Part of a small language model's weights: MLP 896 GELU, vocabulary 8192.
Each number is 500 + 40 x the weight over its row's rms, rounded and kept within 0 to 999. Layers, rows and columns count from 0. Numbers have three digits each. The size before them is the row's rms in percent of the matrix's.

# layer 4 attention value, 256x224, rms 0.122, rows 51-63, columns 0-223
100:477455529506520554555507499503467469474505466464562553475550477596483494484487517568555526513503481442453457520481553485480489518482524425519428490537515472544528608427531481552458471517509467524498533506562473455478565544525478509494515488484580491469509546534474505460475560532452423506507479505595515497496435511472484521491524580527537457508468583540498541371474463538456534529494465550531526521500501504499467440424524540500489459525605518517479469504572554527489503539488480513540522476551555488509463452587446549493507543404463499509542560544515479482462447522550443532433543552552496478477474490505552530442509582491443518565536453539504558528488497467526554457487
099:463485544498542503510427514513456459490417473557515484513561485515477503415557501460459543480506406504443536557474484445493513455559529502598502494466426467523474441501480560461531575530499544466502594534517531501498537468484492514522547506485497544569398460512621553453473521523547501486488473552530491485528450529502553513485507505435542505479598481527468485516509498469453512453477540527454476494631501478513562446495572469501491520548498501540490540504544548572517519565537523481558528520516475502484472523558500484480543551512538498584491480452439501485495571585570581530440497501480512491486546522511591553490518508468478425494490489480452517538481460536503527529524
102:514558574500523521586447479474498478484444554503597475561430507502460563505479510544536561470471474482534462477477514548441464593460484531495452517441475466528540514509482507479464519368524459542458471515480445567420535535476581481459459503527498531566507560491493446527483541533470510525497443467544497569482534499526531566498497478546533540490428496504514566437460512454480500480437515501453488542489536470522408456480533508559533535545515513472506546478454527467484518535491527497486440430583501446493471555487547434549483530440552522474527544514516509541492512456482544512461523480501529501506499542478508519518458488603462518496587518395495524448543491494418507490427
103:544502471425463523476463535565585497524508518467531472467508591504512550519446426517485496461492430524454414458466454433534503518551479448559556499492467544465516554461471497488497422492518517506508489448440445459488528481480580580518449536511424585589543536468500491535467551485445491515495505541584501568583470542505482475475464427444525505544504459458507469501506511581500503477541481517474552541468460441485461502515533504557495549541459483538500514512499453505508484628510470503416513502479454466497499476568525541434513529573497548477515456508530512506517483566547473462515470521462467524479543437479481519485546514456493406502445546508534561524547510526521565445513
107:490491461548499450438561523506476564461496448462534537505546541502509532436559453443443493482522508474509546444478504532604524518480570540519492448526546440491484443508532578520478554439528464532504574534553459441518498500522524510484454538521481526504534554526531548505448450416512488438463507532523494529498412453468536516532533555602451411433536488490444460486483449547460539513462474545507439432482489481518507475540482487525538499445497498478516442464552471494511515527409558524455553502436520518466492525592446489455522516502517528488517446492494445422451482594512547465473482463504566518506502537567566494510501538536572556527542469535446524473457510495485548499436
110:466498526458539567482517563575486519485468442504455484536543562489481539520497433511547550549524476536509458558450507413530466511377493461524521467510481548566442553457498498483518422548510501495467550482489460539507517567453583574434507429489540489454562538496519494497458504468532570546526430488523495566546540439502484485511485459482472448512507444584506452528521489426451504498472489525533493520493467487560539480505506517565537550486505478477460497532529503490500470510496441454429439504465501540468509521600556439513428577487531518475536488442486440440438526447465468502541514527430559466490502552568452513527538537521474525461513555524521446477556508481451447544544
108:502496580501511530449482489475458448481449560493532523507466441528527510486502585543482506436535460430563473504432431500558520468540464550521501499489488573491480423457474455511481467524512488517502476458500575503571514464500468503472543556502489480505531473501542451536561595507480553488484534476482482506483491580505557460518481493485505423436534438473501457485509492463442463571434562426470542462506499475441480547433506480560459421466467426521443458483439488469532495600481566533523475488553370505516495532510428493461437513504504467544554534546466432523466491543492494520459498534479564484531495504399555443473479565485497549506506509552502497504463481497525524504576
101:503496576549524496515516484513449437517495517477569499469537551562499547514462503453588392470468529462499491485496522445513505541546490483474481547484598544539456477534420487506503491476512524562508529522579510488571484473479437530505482497540557517484445438447441462459476471550483512496524477528554489585531512506544474520485487526510505471523482456472495563495518467553543497475507477425465569547549503449494497536450524524497566543534582554517540505469486513519546512610554554525527542500462513513447552516504617552542524455483457490530455540474497477504515426502517507451554516510520501490527519457550443440465433483484493547399485417585510479508480468595463503540554
102:531487544511500509534472528512497437508407473497483471511475442531574489535525496536482478646562435472483464549481524487538503503433536477453494546527456521538470545493483503472478550492503501527496551537531431502451474484461511524502496575436488539533489496517505467449480399526476494537525478500526473530470510475529523500477514547566478452481442424494507535439523507483573441533504551562435548504470504512544447440598490427562539563432499445513494449445447515469490446470543496468530472433501483519447456596488491535516491448516499454436502414524567518441461493510483490469490558555486506541462510527493583480507485490521486532498462471498461494452488523606478428533596
110:466512531501471458571570521519532502554501501486554476503536481446568457537518465500473471484515473521525519545505475463496489484557443470423492518501551533552515606482484518501572480404569455506515460479587487528458535469550509545540525506489464490547487516447503471565485475424459513514524492484502503480461455455463472467517476521495427466494463538464462478443530471521476568465556536527449466497525450445435513584537530463512512449557588488465400544518587530491595470526497476526508552524457564475493469477524497542496538495555452509478466549456438517524396474485482606484487475498517593513481500542487528440470495459493482419556490478510443510465441506530457565491455
096:438459509513496494517506508518489526534488469569378538501558448490479506431486496517485473531439515472540493471501470506535499499497447509573502574504465454539487464495517492470463536518518435519513442451499529461540492540541484514451430489396528480562445535461512477591477562469484536530519481473534491546576496519482533526505476463518445525459462456545457466567530466453519517548517538461483492535507512453453474530501491505504455478499492459453485558415544486497561482510487555442520500525540514493570479462525525481492482511425428529446506427449476549581447477439543512447569406428523450463469535464514462528582479484554427501616384496505524480472478533493522467469508
106:458478573512532505480498508443516534412509526486497546583432412504420567495427565471476464492591407530450437472538492527419493562452449519552423520538525485527497496556384539496540481495495481495533464505485479481435492574542554482499487500502487487490478520422484471571543503441509504537455523525536509490549491452465567477599470523467448478492431476509513498481522474505493515442540564512497512463483434436497541516509555493499490498491490552521508522476470502520485519494473477464538529511498459583538474534479460498461497569479543425552465474479408479537510541495510547485374503505471524542565528502525501427531520478526564546488535513475495488482556466447545537548488
106:438523515508477611472477476486549526460474469551496560534540579445455511542499479432480494498534455539506495540530519477562468530419566524445496508442482500491528489497519539543542498542488564459464532474462512531449544557515481516502519477434499489518509543521505517559506507504520494478526434584515498475505493459504535475513565557485490497517514561496591506522464475484442477452521563522509469451551513462453490539500531518445504526405499519449503506504401510422564519518462481539509496522522481507468475529562422517479473583444488559491562457475531513380459470524514463466459533587467541553476582502555577507485498465487446488524548558551488515616520540504513481409521
# layer 4 attention output (transposed), 256x224, rms 0.107, rows 51-63, columns 0-223
100:481556531499458527499421533439545456485528497464526504537485460508504588500506540501534558589505533489488501532482518521542452494561517452545424483493536404502561521534537514482444472461501491585522530535477436530482503566531481503474532556441478573497609544512408454536527480517479468528394567485499508466523472482451468495457627553481477524526482583469492595444529452498419522477461503514469503552455511533486544504435544539433522502490564534434535518504490528506498536524495488549477477468616529445470558483467485544533528489473495461530507577487500514443462502520445532482509493485523485455499489571561499470460486472543491510455509512471555531493471467466533525549461
099:578412578500472463542463501473441442481473469544512530490528448488533439521470537425526503530494485494556532541494594473529483484529495448556513455432492442502502529498479516526542576436496483566525541522482483508519480505498483500525548482452431479492399489499527517466501466484532580505509394474454520533567476521448562505526441436521526512525499484534463503476399408541485468447479491510477526466545514506528488476455534450513537510517454505574443574465524608483493513467470504492495574510501503444433481515451490517519506484444478481525472513499447535519540579479550409441482469578491496524556590548537588447517475509519464489530540497564500487489468486555514519449476
102:498496464479525549516499534473531525520587457513511454568492529470551529444478485474515514493484586475463422541565478510495483517568545469531468527453483526527527471518481528494467563467502491573437515577532564466428469538498533480515547511594526588484593579471562519479516495578527440452580473545554442506509487441511521481563550565494475487434483576496538466522435539494546495506417495515459470537562505472434459466514508485433475442548509446498499480511510607500472509514464504492526476499602535460465474547570466515518502540446576542564494518517527507565529492534484463482478547530428468478492567554468510468490428503512518522499508542510499563523501495463475512480536
101:415531470547485504494429491535435515486492546470567521495469463535476489531474506515511486493497485532365535454488432451538487530481524538534459542516553474497483510500470490540519506445427516528429532463433434484522504493523495555518492517531508441566533559516483545529529515542493534492428453443533489481494548499522563516432502440547512512487504480436510500529585467450594457556476537519459510546480603519494523486559567512521455466562460516515509477484584477467461501494477574513464513444529500496519519584487489468449459563514533458537460504529506499484587572527587512504475504506441487582398596452514560476548465527547476438558484482513519479513534532480473482503462
105:533583512466549409512510541510488489515542508513556516515584507517563511412571524553496505539490525451528486527430512477564463510450477499532507407523554505555491564450500511446524521496528480551582541577460502546459496512555522456485470495504443503490459539535515495467491519470559440493478469601496508533531498429478432501503524539510515487501472355517469509457521437506508502540475522527542481505517543513546634548507502416513474499480473556472439522474520472518537582500405556544506503473497466498479517471551558490499504530483551442532539436529473552506478475476453511475475523449591525523493486490482562425535533561564526536492494518532492521512438537535493524548484
107:377556448451535484463485550538541513522387437467499475543449525393542533553501552554524511462481530497448485518523498491497506479486476514433539426474542497571452470506525475538529518480491428461538483500509372470519505537458497498541512468521499536501491456498533505435510474536512485472436376536552424491493510441550494512450494548510510528578503553441519427510471517582535551535434473463499492507467506541476508534563488540515498561511489484474439489467491473537466519468458470498458504514514504522581525533492527568472533438523546556479500550470427482531532491476509482552561506424542421516406535530490479454554525547532470489511516501439542532479473480502508496483542
106:575521491480553537479481550515524532453562519442546524528474472438537472538497525453517537512476500487518577522494493502556480547479610543530449473477471531486562416614433536537489530525548496517516557586438578563562482496465402438543485552486460524502508417538517508468565455482570570543474486491378579490435484511475441398481459502521452516467469494468512461461518476470502468449436494469478498480473482508540538498467486543503458505436450446523493575571504476440521434470536483504507460493492480452529483541533480497467513505492504458492509526481488495472522568487489521471516506466529481516418500511479434458491467533429538523493502488505514397500524506443503501492503
096:468429446512488558504461430429491528457477465495504479541470417580475545455485487480496386525485470487469524519469478420474507544545472574476455484476506468468535423558527403542446535514608493472517443529545481491553434493551505457519445518521492514419490445469463458503403508535487554488459398417503510486454510431513517538478510481558512468478485472566461508500543486449511536434497494474451522545493483516460524557513473441476487495468521515498530488460528545510529533518528488477462475490477504539518508560514589464515504524546497449501505543503495542502533441587535454450411530432540477520522516520574410490525466483523546456501553461497480484513459477544503461574502
106:518449557433497415576520482536527495525434484522590492495507446502513520453457543517530500526573533434480443537526495406542540489494553464509534480494526549451469470538520453462489437490481455534494507512532531528454498494477434493474449521493466521501532493511455470459421501504498505522524506536526495509513456472537462509539484568468483586466523461476456513559509553447519443537543443512459522547437447511426462411506476465454510486479516510557456551529390527589447456485583475493542545458489503573563512584454492504533523460571538531524462542518525587476511515477448497465517548471535506521453532443550496445521453536441603452499536540499478540512489476569483505505514
103:438456463464541496589605583494445526515591559503498522516549492569530447466446516520541516493534458579489487549511435499536396487521503479469517434400499481505536560472529518417498475460557477428552467476541500524483511484547443451503544476444489450554537469432511455491500531487471588540422519508564519468453555403459485485525527454491446515487573467517460518452530434450525557476556511519462465489518490490475531559540530480445480521542521535490519451496574477443500519468471469419549558526507521543480532537524479508506498501525513472524422529552456541529523518514439499525514526468501518547486418546507502542500522513538479463558459507530506531504446475454502542485480
098:563473422444570515481537498456559572488541456544507562493485583508543522479450525505563550467469551487517448485542501487456513506485512431602523539509554489529532510482501516495515467511531535481547464494508545566591539466511551495436497522442508444562473559462512515639490535495573613478484529472471461560491533569485539513520518494511497514561511504506511460559445513436512565547503548533554484545487501516507480582473499518492556534498529522535524499517567474470515581505470511473543467539523523429577525527445531582419478473517521547496496458501475540495499463477539450491530542472520439453450509485494508503512453471584511501547507531552460516519476524567467485589489
106:464421523510496511567495456470445490486584521476545509526550596509500602610496510526485531501509487519512513489482509543529485489506468550524511494474467499454509514493356515481468544440497438457471497557494575492485439549536523516525450492505495529421560498499483396469535480490413486508477547532533460581489510461498533421553525544483478497492504588494515448443389500549553521505433453512521493484516573478565506550521428531497488491513476502601506484536482462468500434487506521488516517484471484467482482444469444455399489507552535467519451509512410462580538508483520449537525536487521483445510527457498507484515511509514575507488484521532506530531501440491545465565489
103:495542556575533472501470443497502504545478487526523488487505527447496469569531528501461542477472510460629477539507512499494497429524544529457536506518463448507519530504542499476508510496451526481481575449404465579473520447550525507508457506442492557475449591500496519431488434502457450457443392589480509482559512459534433457522479510475472515430496614533465508452532477492484429557504532495516563458492503615455505537575501529419532544517470603555519578536466495467510546528502486548527507482493502448560505479520504522470480514504496502516440509510459529503469476477501532418555507496541489469499522501445524433421544533467488512475424527482466511519520538460515548494527
# layer 4 attention query, 256x224, rms 0.14, rows 64-82, columns 0-223
073:453505503510457472477570559529514526511411492444451523489486498470476503418487473531526504479562483484563494548503460481469474543492469557501521425547519474609546541470535483473496435505471512526547557453514494480464510512497529487549574440483507434509438495474477494517444588552528478464561463472533417505528584628438511472427549475450491471506556528479497439451599524450494533508515501557467571491540444503527510492506483495445472467548560544552491517529555443518514517512535527428390488554502520474473435465525532490509503462480502501519502473532431529493500475532467489478531430485542526470486537543474486541476519470593464517547461506479486473604437460523499485497468
073:419507505496453476526517515480456489482498505573477533447434543490535513499471445480508544516480495501457531575537447425476573494524445580462555481557449540505564488549544450514526506492489488504591516472574515453456455526499479552464495516492485483503428513434509564490527547576424518523416513580507502436448486449460508503450502510436444454546498479433536503455574465520511574472465428538494472609555453522426501533511441478465519477479517496470502510534525448479442569457405501539490541511558502525478473482458485547432547493489486521487519531474443529546431536570515533526429517527421547495436559467498505523503520464518433532477522506502465497501513556514499496494524
075:496576496524442505512488455545499503471543498481439508471534450533585557537553486470515493502488444553437562478447482459533507542535498514488531577576476471498469467538420463525519540530408496529473523503589486481471526493518495479450526504469455521500518511471426413498477450614475540554496505528443556519469472507558504480521495525527502484469564561552566437512566452469444485535437539423514510490464566548522488497461566506451520466580535449477520477513440522523443461502500515554472506492451528494504453533478479501373542525588465532530466565464545550453479469562512518529539476474510516500545498431574524581469495562436461463494515486506525483453493509495512537477484
078:478442490509568532592565500463497433382505523479494455443525510500503602523516484522507557486498560519528449530472444493489559502459517479550473465530532506558508517557562539527523564504457469531413550494576550454525445492461460461561519529461555558460488439535464521593541504494446480509481505449498478530387467509504461495494476570515491533491472456564512490364518486436421490463559507534496484537483490511477447506472447578495481482486485489483522521532490446439517509515520466521503520548560561546536457512533475488572445500569551534498526443482494534430509530499491494488506471507522503482480487513461512486448490468464430448520543521528553550537508475489499493398552
072:393443474497450487496457543461515452472516468555559513526549520487471505554451528560466479540477488450506423536476495501490549472489567444484582526506515476560495487515505533491544440494529464489479497466464525519535459500534424478515441515458543521433514438429512454512489500461480484518519453525448522468428415477449525424575477539502443527513445485488477494521469515513456545467475474500498502553501528420460466566492476472573539533540535524511511547486521486558519434542482494448571507526478507480534474453540471485603452506492533521482522566468550473500534478498484451483558486531594481499520532518488472509454444578620469532510496496597594480448487576469486438544456
075:495503440476453502563533561479447511488526466507559475476555519497549497470445479558568374449547513528460496501448442580467515503567517472549463528508463515543533522420441529571516576507444540563492562425475514528517426454522448510495509569547454542553498479457499532459462485466478458506494527466480448537502518477461494502501432566562490492553545445505505509552494484507526495506493508472500498493469499492438541541492493517529493547583508522531454486523543474506481436498466494598532589573537608552473527472454397540513504533504466425524482490468557478486581502464476477520526456515502505522457518437493565539482499499561479492550517468563473436483482514472465556523467
067:580498503478504449520497544514452462525595469474511509522604580460578557456464513486417578519545543409559521533519497478472480506538470557473402511499577523502477508516533537530535500503481429400510406509562496526550428552541475568457472451485517437490510525501475508473506544500431456486429432522453502523576518520490515493503463495472478479501529526484512487482454482517474520489485529494535462483547462430525552462519519463542462553519559525502498525536430497515547452512460468435527519473482413529558473525568480442549569505489510451478444513516481551547391476518479475519467514513468530468439447477500488504481565503525481524480533534482478509526463592539484526540459
079:506470469493535521483530465513485496464447503424558501476474438436414359514531511425446496489538471489548559429517522564442577489459425529521513444515549508526477466509453412488499472490452489548514553513501502523532496505456489484516462501495496495434551455452554427486449540527545490444508494435547422467535454464525490549501506472510548496468452468465480500466555575464514484450585506561520485501479413459434478483511466454510482524535529504492452425465472476511521448518470496497484521513462516495458464519560490488490501449513467475443522538512469445505562603511501516378551495464475492485473491556515450588494511498542572561488495556472461476570511452496505506498442
084:452531523521471511431481434568488545506505566529475514494456524416494404539568494520413512571543520543548525528543508534475509616485540534501545478457512483502440512590479499482504506502431527444469414507462473489593478477488564464503534521521554529548502597524529529429450451519506488465479504540494578510486490453524453506464550528555500529449518549504515497469498528470432485531550485487495558504486444443531492520513490515537458491558481482491530529500514596443557433469451508441511519461479396552591506439516555459480475530434471453487498556518472511490485500540548500506480535477521479468483424487562525437492509530448549476535548545540467503515512501519481427506550
084:530450541445539477412466540501524456575523570525528593498492567407574454549552518507368585489494530540575511503546500474432489510437454478537521493513493535508508468525445640487555502543497434463427386480507538495475459495505487496432581497478507511532527457504517518501481485534495503512496472477496447519553404529508481520538492534503523487481516583523541461543495558542511512460504516475512518423552543539529466452465463500550515533515502474549475507586510515559495429464504549493492489515471500475557474478483503481519561542526481555522493472571512460482459481505499537458494548513484514506488512485454569532519536462478505510450493405494525455552500511533488497456575
083:574516542557447560563417517493492550472544510457469463531477568442455463533422478491559440530506496527505491434541486542530553444518537497478468577432502483467549508451501442515446511511584565615443477463522482510456456500523518457514430527543404479533432520543441499451437501441563512544528475468520501477430454528508472463542454476501465449481502503468548494528530584530487498469443506582516477434476517542522465525482465482453478513483481510462482488498445500521473392487501444458503531458497467450403499540440426499519520521489444478469444434511580519486496564465503523485482492536468465511448464522483466514502476516494521522456515517583511511533457523567524499499509
076:545452508466542478487445524518524486493531482517486568518536544472536426487507510563487461404490482479472483415483563492469531539462478511589522498488508560507456466447471435501530562504575474474532458484511536454499427456470480459492507530512474572466544538550509556511448530488562468498476446569516477526444565452561504471473582466518448485483492525525532530429487502514497546472484483436500481494527509556634535471501430533492553464531456471528532534479552525549531498416531466539516463432397504544539516517547560480523505432536491501434581457497459515593493497510589547479544496488540518438521525536559502462501455483520542473437485455468534497457494458484528475491556
070:541450508511460499511469521419558519522495465518559560507561547542587424482458439493531495547517537585455486418512521550501464493443465448520454569460567516534572528479440544495497575444482471578469473511565575571516501551526491522463491556520488503438467535490476511476523482487421502516434493548458526502486556480515501474489550484542489489479470511552470525489484555475473512532558471553534518528503543509470550572538450478476481565538481489483600475494467440463440518480474517443623535515436522486457477512510447469558394535471507529451519527453512487520465499456460491453507509559507496459466486473462454427521510504498520478544550516526516443556533554460557460457495
082:525470554509530507447489485544445486466473540502411553553467465483434503456563481474471545467508490532522559479504547474473472525521442476526428510568533448489521499549466595546477490536468531505477517484527477491516417540496432536603451560470552498468529474532487484458424509526449563543564530420514545500516473558468463513389509502538474526449508554465519480469470497479474555485506523550543485454474557492486483520501433478567529463527443511526550551425555492535524537461479540466497451552449506464509518456508530487527548518548551469522477428511406501475522438565537515441475418480522465493455510558537538469501501475434548509536512459467432445552537441527561483491537
070:503464516476488466489525476471486516523574482468504509447523451494492459496472504501478405542567529490512485557503476507453394565483511439453476506471604461479478417498441454479474468522540462473473419447514582488535563466470461548537516537516529471525472524505506542528547531559488521417490518483455489483594460434486513447432455526465441511477537463495544524448518570387543531467491499534484542492466565457504574429521500464485502499486442549545521436447520542438490462519540574474535503519473457443548415549505612493521443550473465524485532550567467471465541526532553458475557509502527487517539420470481446483515508466506520482526509523544510514495475467493499552515523
075:463572521429523497463482411447480507494537499531495441481492526445455491498568500544508484480455514497478444495460478539527506547481488472476554468424568450488605514493536492499494426471455513520506539487548479513509489544534498538535538475515591557551478505576585485615488523523530468517536458537541558508522508573472445502589535509479479530497496577457501491419465506506464579469475483586589551508508549460499505496508501539496503498461497489478561528499495447479553569500536516536551419500535534477478478555544517483510535529502569526502557545512528456450431488529478475519508514454506470457532538570525449542520471541422484578427510493400446551455518497507500546495465
076:585493447551551501495520517472485561538572473573507478517462550486509512545471455522476488404414492480476531546554511547438445499520471420499551539531487487522566566501513533534476481511512497539534364473467480465490518564461501587521446460463482511564500457424510531528512510542508514498512502520466505535492588535512493459494487469457549432464530467545530562431579477476485598536522441558510509555490508492508489506543483528552552505400516484531483542490536486531503527457523554415429514516486462528514474553505498452464596532525461476506524559491508488598464432515498498506474492527572540449526463505517542524501540444531432523458479476522508535524483453456525549527476
074:600495565515480499443453464513469521522437535531508528532431560506515486397532482515497489503501548565487501497456517502496421524542465532530380543448522482548446506514514482460557554545526532533486527515460527520470477571484565497495515534460472399455529441553396494484467506503540528545535501524522458512500461584465504516533515490579476557493485490520518488571494492483460467498393528511509495463488475473552549543497448471483562522510513507464483563528497458517448459568494517470539442434536468535523511412464460472563542493463488484516540563455515523496430522485490500590529525552555535496488492432537472454516486485504589517456637510553525528493519514491514497505504
077:488488538532471532460482475482478540454488512516478453566569493506508539523478558465520438522590452461435549459475478508581501526585574530495482494502612491493546553492480518440585580534520527483602554445562539450531525515549506512538449581499563457499490428532546453510458490516444516491473525419505440496531546549524488528457423487414544498479522476489413544487464494494638527446404525477500471502508503519490504533467467484499485500511476517487530530486531472503490469553504510505487500506524501462543473496498506498449523551468462524550510453526541462441586566526478473496456553469433542539465499560418463451439517506523566470493475467478482480478469523519479491483498
# layer 4 attention key, 256x224, rms 0.128, rows 64-81, columns 0-223
084:532516534496498531496497508492480440523492548448422460480472502502482519438506429426567492465537517535478468480520459538460463469560498537461532510509383533421572481458554459492490474533543412471506541499461410516513512450585511480486468487497512412494517503490517464485555493533467484348492485509532509380566492522509496524543401560499509524544496455410482530459498504405463535499452472507483506529507508502485492533520501509498535460488495480517540534508469486510408582560501461510520483546485499540513475511435495485457537557434478487484535499559458503455544454535546443509544488511553502500503483541528477545552497440476528456513460509436525476496485540557441556508402
084:539501488559538465436451535493512418551482538534491544436511545451557521475524533460504547458542501536442461482456474540487528604443483533461526493479495638572568458555433465476551531526484513480490530486477563479526478545484538445509533494518499521520482516531430466486478490487493480561444483510491520543529574401475463463478444561492476523455531520525489479546461488540424476484493507490437497483449491572541482443558453466401514537501551518491514514537468543454486553521476522564537535548494509478496539447493567503541502521466499472461575555570393494451456550500531463540508488529473529473481516529454577499492472450489564458527564540509547472495505498550490559549461
084:531534479549380489449457577550486482450482467454435523461541490541531476508512436512448463518544453496588471537514546458525494561521480507498421485382454543482555513524517512510494521577467434537485491560473516469494424495498483586527462492464522567436505477548481478520482538511460487477519456461467521522464501506530456449470485468486517457560450519496531554520491521520504531510442495507506475504501497592509435480520510473476561463448579486506510560509460532448517402429512607461530526448458582533532569483481526501459561573513532489458492543465538517463523466489531563471502547474482505514474544515430449466490500503578517515464592474446480516504553509546501481453472
085:473450464529517519468514488440552497464567559538490525496440507478485480437543516518455457556486575482581512547560444456474489530515480521515465560559508468462485446488509474552461510517470547577473553464462461483552530551507459497499517397499489520445486427454404512449453462481451467550548495503513513424449552554528504522488509447432447546500577569457498475469570445509465471467548488553501485481439535519452553485550458476522491463475500525444473487536461523552496458535506486518488472498509434522550489547451525469353526533421456519537529466531498520497525597467533489488497539575462575519511520495506506524521431471511524510481569469427508521518516497566510461475478
078:525495471481521511551481484440463555419514512472622494487530515533513510545473518672496474466487484516475505546450530540501496510535474519502524446478485536441490496512522426521520529527489450543582433375562453522529444509575511529438524503476523517482435538495506533524462442576509433512472505463482529422411522499500472524566498510451493519488516488514555502536478506495545445485513497532465525477583522431530522525488520545493555482442424575507530492480489502480489493509458395456491440525535485510483494494453443426518452453505547454550458516469482475528524486422485492555562483494491487519579429493482533507507473569532556547531477527524528557524479448538475491502523
084:463479524487494516545474497546433562454497513497457507482487461485517455519475584546518449517466523528468562452517482520523535495498459478454389521486462489497533415474434508482482514462510493461516579447518502516448516418494442487494426540528497479494534565476472538459467604611510459450546471522574492507387453464553488529483543516435525546484497539499488507539506553554544494514552506510557449495512502474452458517506436511501501485480550488479449478553507517482525542520463529524467409490518446532511459414583442490496557567488462541466530517586427544516485455478503483522524439517473505499469527504456485456449521531532485600459450509408530527505506489544546449572521
083:481478497511472471464550499407546517474515505457591515481501566546546527528523497550489570491500516506445553561518523482420475511504511490503436535502495532445467550501462546558446538457543474513454518454525539497503461497487505509549476504539485468508441471457463510516529522389468495484453496559506512468512455452477429512471433494490524419440441521547478492530497432440539453506493439419430474533500560515499448519576451527506489513523499488440397474585492433521492571474430501478545512529502548546531580591495439520536519503485460479485498545527501478483485438571501445535479547473537470544503446464463554501530451490547479513547548529552429443537522474484559556493573
083:518520514446546466515493552496540550500516529460500414532542468487468534505487478460510530542579580489516495450565447576509517529541544447413463536576518487487549431519547593532475531507487521466526545486442482519488561467516529460464523506608482495530554477578536521457558563507545452462585490446531489512530523553481472431460435543478502506500434496540453482451508503480539480462560469525539530474570482453529420481514524432463499491461428447566533447506512501550485466455494495539558494536510450461424530500470518488565401482512542421469519542516508459444561524509531473477582508546526494467535521541559463481490540482444508489530524527502490453525504514484518525527578
086:514593467539542461506480418467541503487488448436426511514425458485543473601486534460529505449569393476512462456540547476511563557560512532535409509486547528470431507478473576497508483556557493468539485489538493516515481467520441496535458483484527409471527515499537479518473451511528479479466432514478472505517538576456501463453448519554516452497532500482474454464484561527498571477504533462482456445436490428503495507507493547574452534526476431518416446456452480487483493536549558442538506469522481460507552482508503494497417556485473478466583524463516442551536516448532457490424499509532536537461460382513484435561513494475524494478545498538483474526518515478482502543512
095:440514549513480474467595470505515515483532505509538484470525505540512499540496502515446603520476470573509471493504543474500531426473512411471547455479577459538538537560467576521447417545467443425508494521505520482479505484502449547479509521471498530478466426575506528539554495579550467491524531488488526512572555525475496475470462549484523563471506518557475498553509452507516508453488494474467456492464519428511483527557515527511479526466446464490512509462555494462522509565434549432508553498507471499527475472532476428485559447492503493526615582469501553504504523524464462528534572531640503514437469482551527452509459476517434521545548526472487436473577486423534455456452
089:547524505551408507565491465485537496426495457454565392522555419529519477545508541520439456470480485431563506486488483479503456471502468489458494481538488551530492459456578456518497522496474526453401545473437530531488502508504439439562476480549507585549547554511483559513481492460525496531489454509498505543533537501522561471541433515521535562510428511526472448523590526498510460466575503529491497485445494419488537549547444500509480473572482502503505495530513506520496522544495521564487447505599578563501475518453533441613472490425534464466486396568538483503508530524461457504432503505500413537476525511514520543502486482546504476527484490510489493505524583503488536546471
089:514469514473511548526593494472505539490538521497464496487508548450492410499477457477479522506489464489575451555461482464506440528476454514557510527427555477494529444472493466469514469490441426428572551572485532514505560445488521508488496467425555555491439509489500487472485481549518500404499429441518470542508485570536500524474463511482495447577538545523427555492509502561492477514525497546555481594437517464560552503536468515476513483562447523504455535531549472525512506486482464471471571457492527479492540633474516513615532510440562446515501472465478495517480529553454508533459486498516494436538473438527446498533492419476487490517477511509586466500492393472544505533546
072:496487492504408508560450481451492565511496565529419562466506449486522543508525569470471483503529472601478464498494481521547490538520478452471458523498506511516451419590455616482460473537535507459491459395460506503497465537571503483517465493519513549552539517450449537483474458532545520588475450443437513492480442507526490535505502516513538461488490546495434463511512519515498538488562479556443484526502557432463574469593483526489489577484577529562513447533514551473482516479493451483507487542528499483493448513492501532483478390467519550505458497509466517510390552422479570543479487436537496529471515556538531476551562488542456511458518504553537460506458542462502548503498
090:515409477519529532519572523527478539520558473411497521478443485535482505454536478520541486519529473499526569403541534498540476488551539535450499539506534474611496476466472520546452500579392484424553515524466420548429512473542567498542518494517449519527551477537549477484469487461516522442524468507523512491537529519513502522437449476528491481512540591447551523414420454497532474445464450415485514553488485457532504526542484522478451442534523470466524477501499501497479443531539473455507568478484484475539408539553537467470506542460505493476487538511518421516510477529654472532518539493506523549507511531573483525495485480485519501494436487483441530445557572511521473499527
074:469514484422515543553511480511502562481470378513513511525508544444517548529481474424455545464541537488486487510461472562490510520554495551504479563549494556502517520459552534501466402535527473482479492564486432460457452491606476476508460494493502469514487450485547524576416509538539567520538589463528432498482436512477459486520509544464507465503522468486517476523503570511513550480493528485425510481489446495474459498485505507527489477534534529519439438495503460528507496523439442510519533547489537486505551496495519492501415433534532553497367472513425461518497457543496523552517523490545522424461507555450469563508494481509431462448542382497519497579526591564513537512509
082:485428446515536538535495506476469455502576555558493508526496547504532493567538473461495531463464511517494473509517505524463528493478481431469519478601505520440514559469537534512540467519544448493535551511463508559471503523511504523479439432570470461520482473512505478492479426471541519525505503446376565530512480566468487524527557491557490507479448524442496543519366480503530449504559540458476494470452480495575510500468523556479471496442487405400572529571426516546497476507536500483442555482518504544420486587461508544473424519486499489502530539485576470502430506518545523478506460467529493441540465489517550528548426515509523472533551472485558486428480583524474480547479
084:543503536515483486486495475435508465527488502545517509507495554497552534462472535563502468450501475538528572607524532434477449466513507480565527469572492429478508571440482525417489502499433434448516474501487538469505499494532526470545518523478496434506499483582449542475458515485449463552497466486510504516566531471479503526539521561566538574524463487506506504399514470609452464515498414482465465446446487531571427479456481548489493472531618506497477452535521481522463504580491491471478558521488504461518554601429498489560527481510464500526498521487446589502427505471459557484552468521501563459497562497481458477488505545487510471518463532511545444545466468502491592487436
082:620537496535455492566464523532443466513556483487508505525476494417634505451528577463544543550504467494473519498493560505532452452502521475485448473467520483468513510581444536636546440480504554422490511558532459450455488467474483496483528496466575490520550545468527578551445525470531496503480501528486492535544479521518451549491547483534484498466503574499528474534455466557459508490498437476519519493514518477446540520563461449507497456451461521497486505517504492457488528525516469506479426527562575550577524419450484516604503487490482497479467464520535508456494507501502465531495519469543487487443472461544584494544496514466463561487438489436506483465497411519447541565565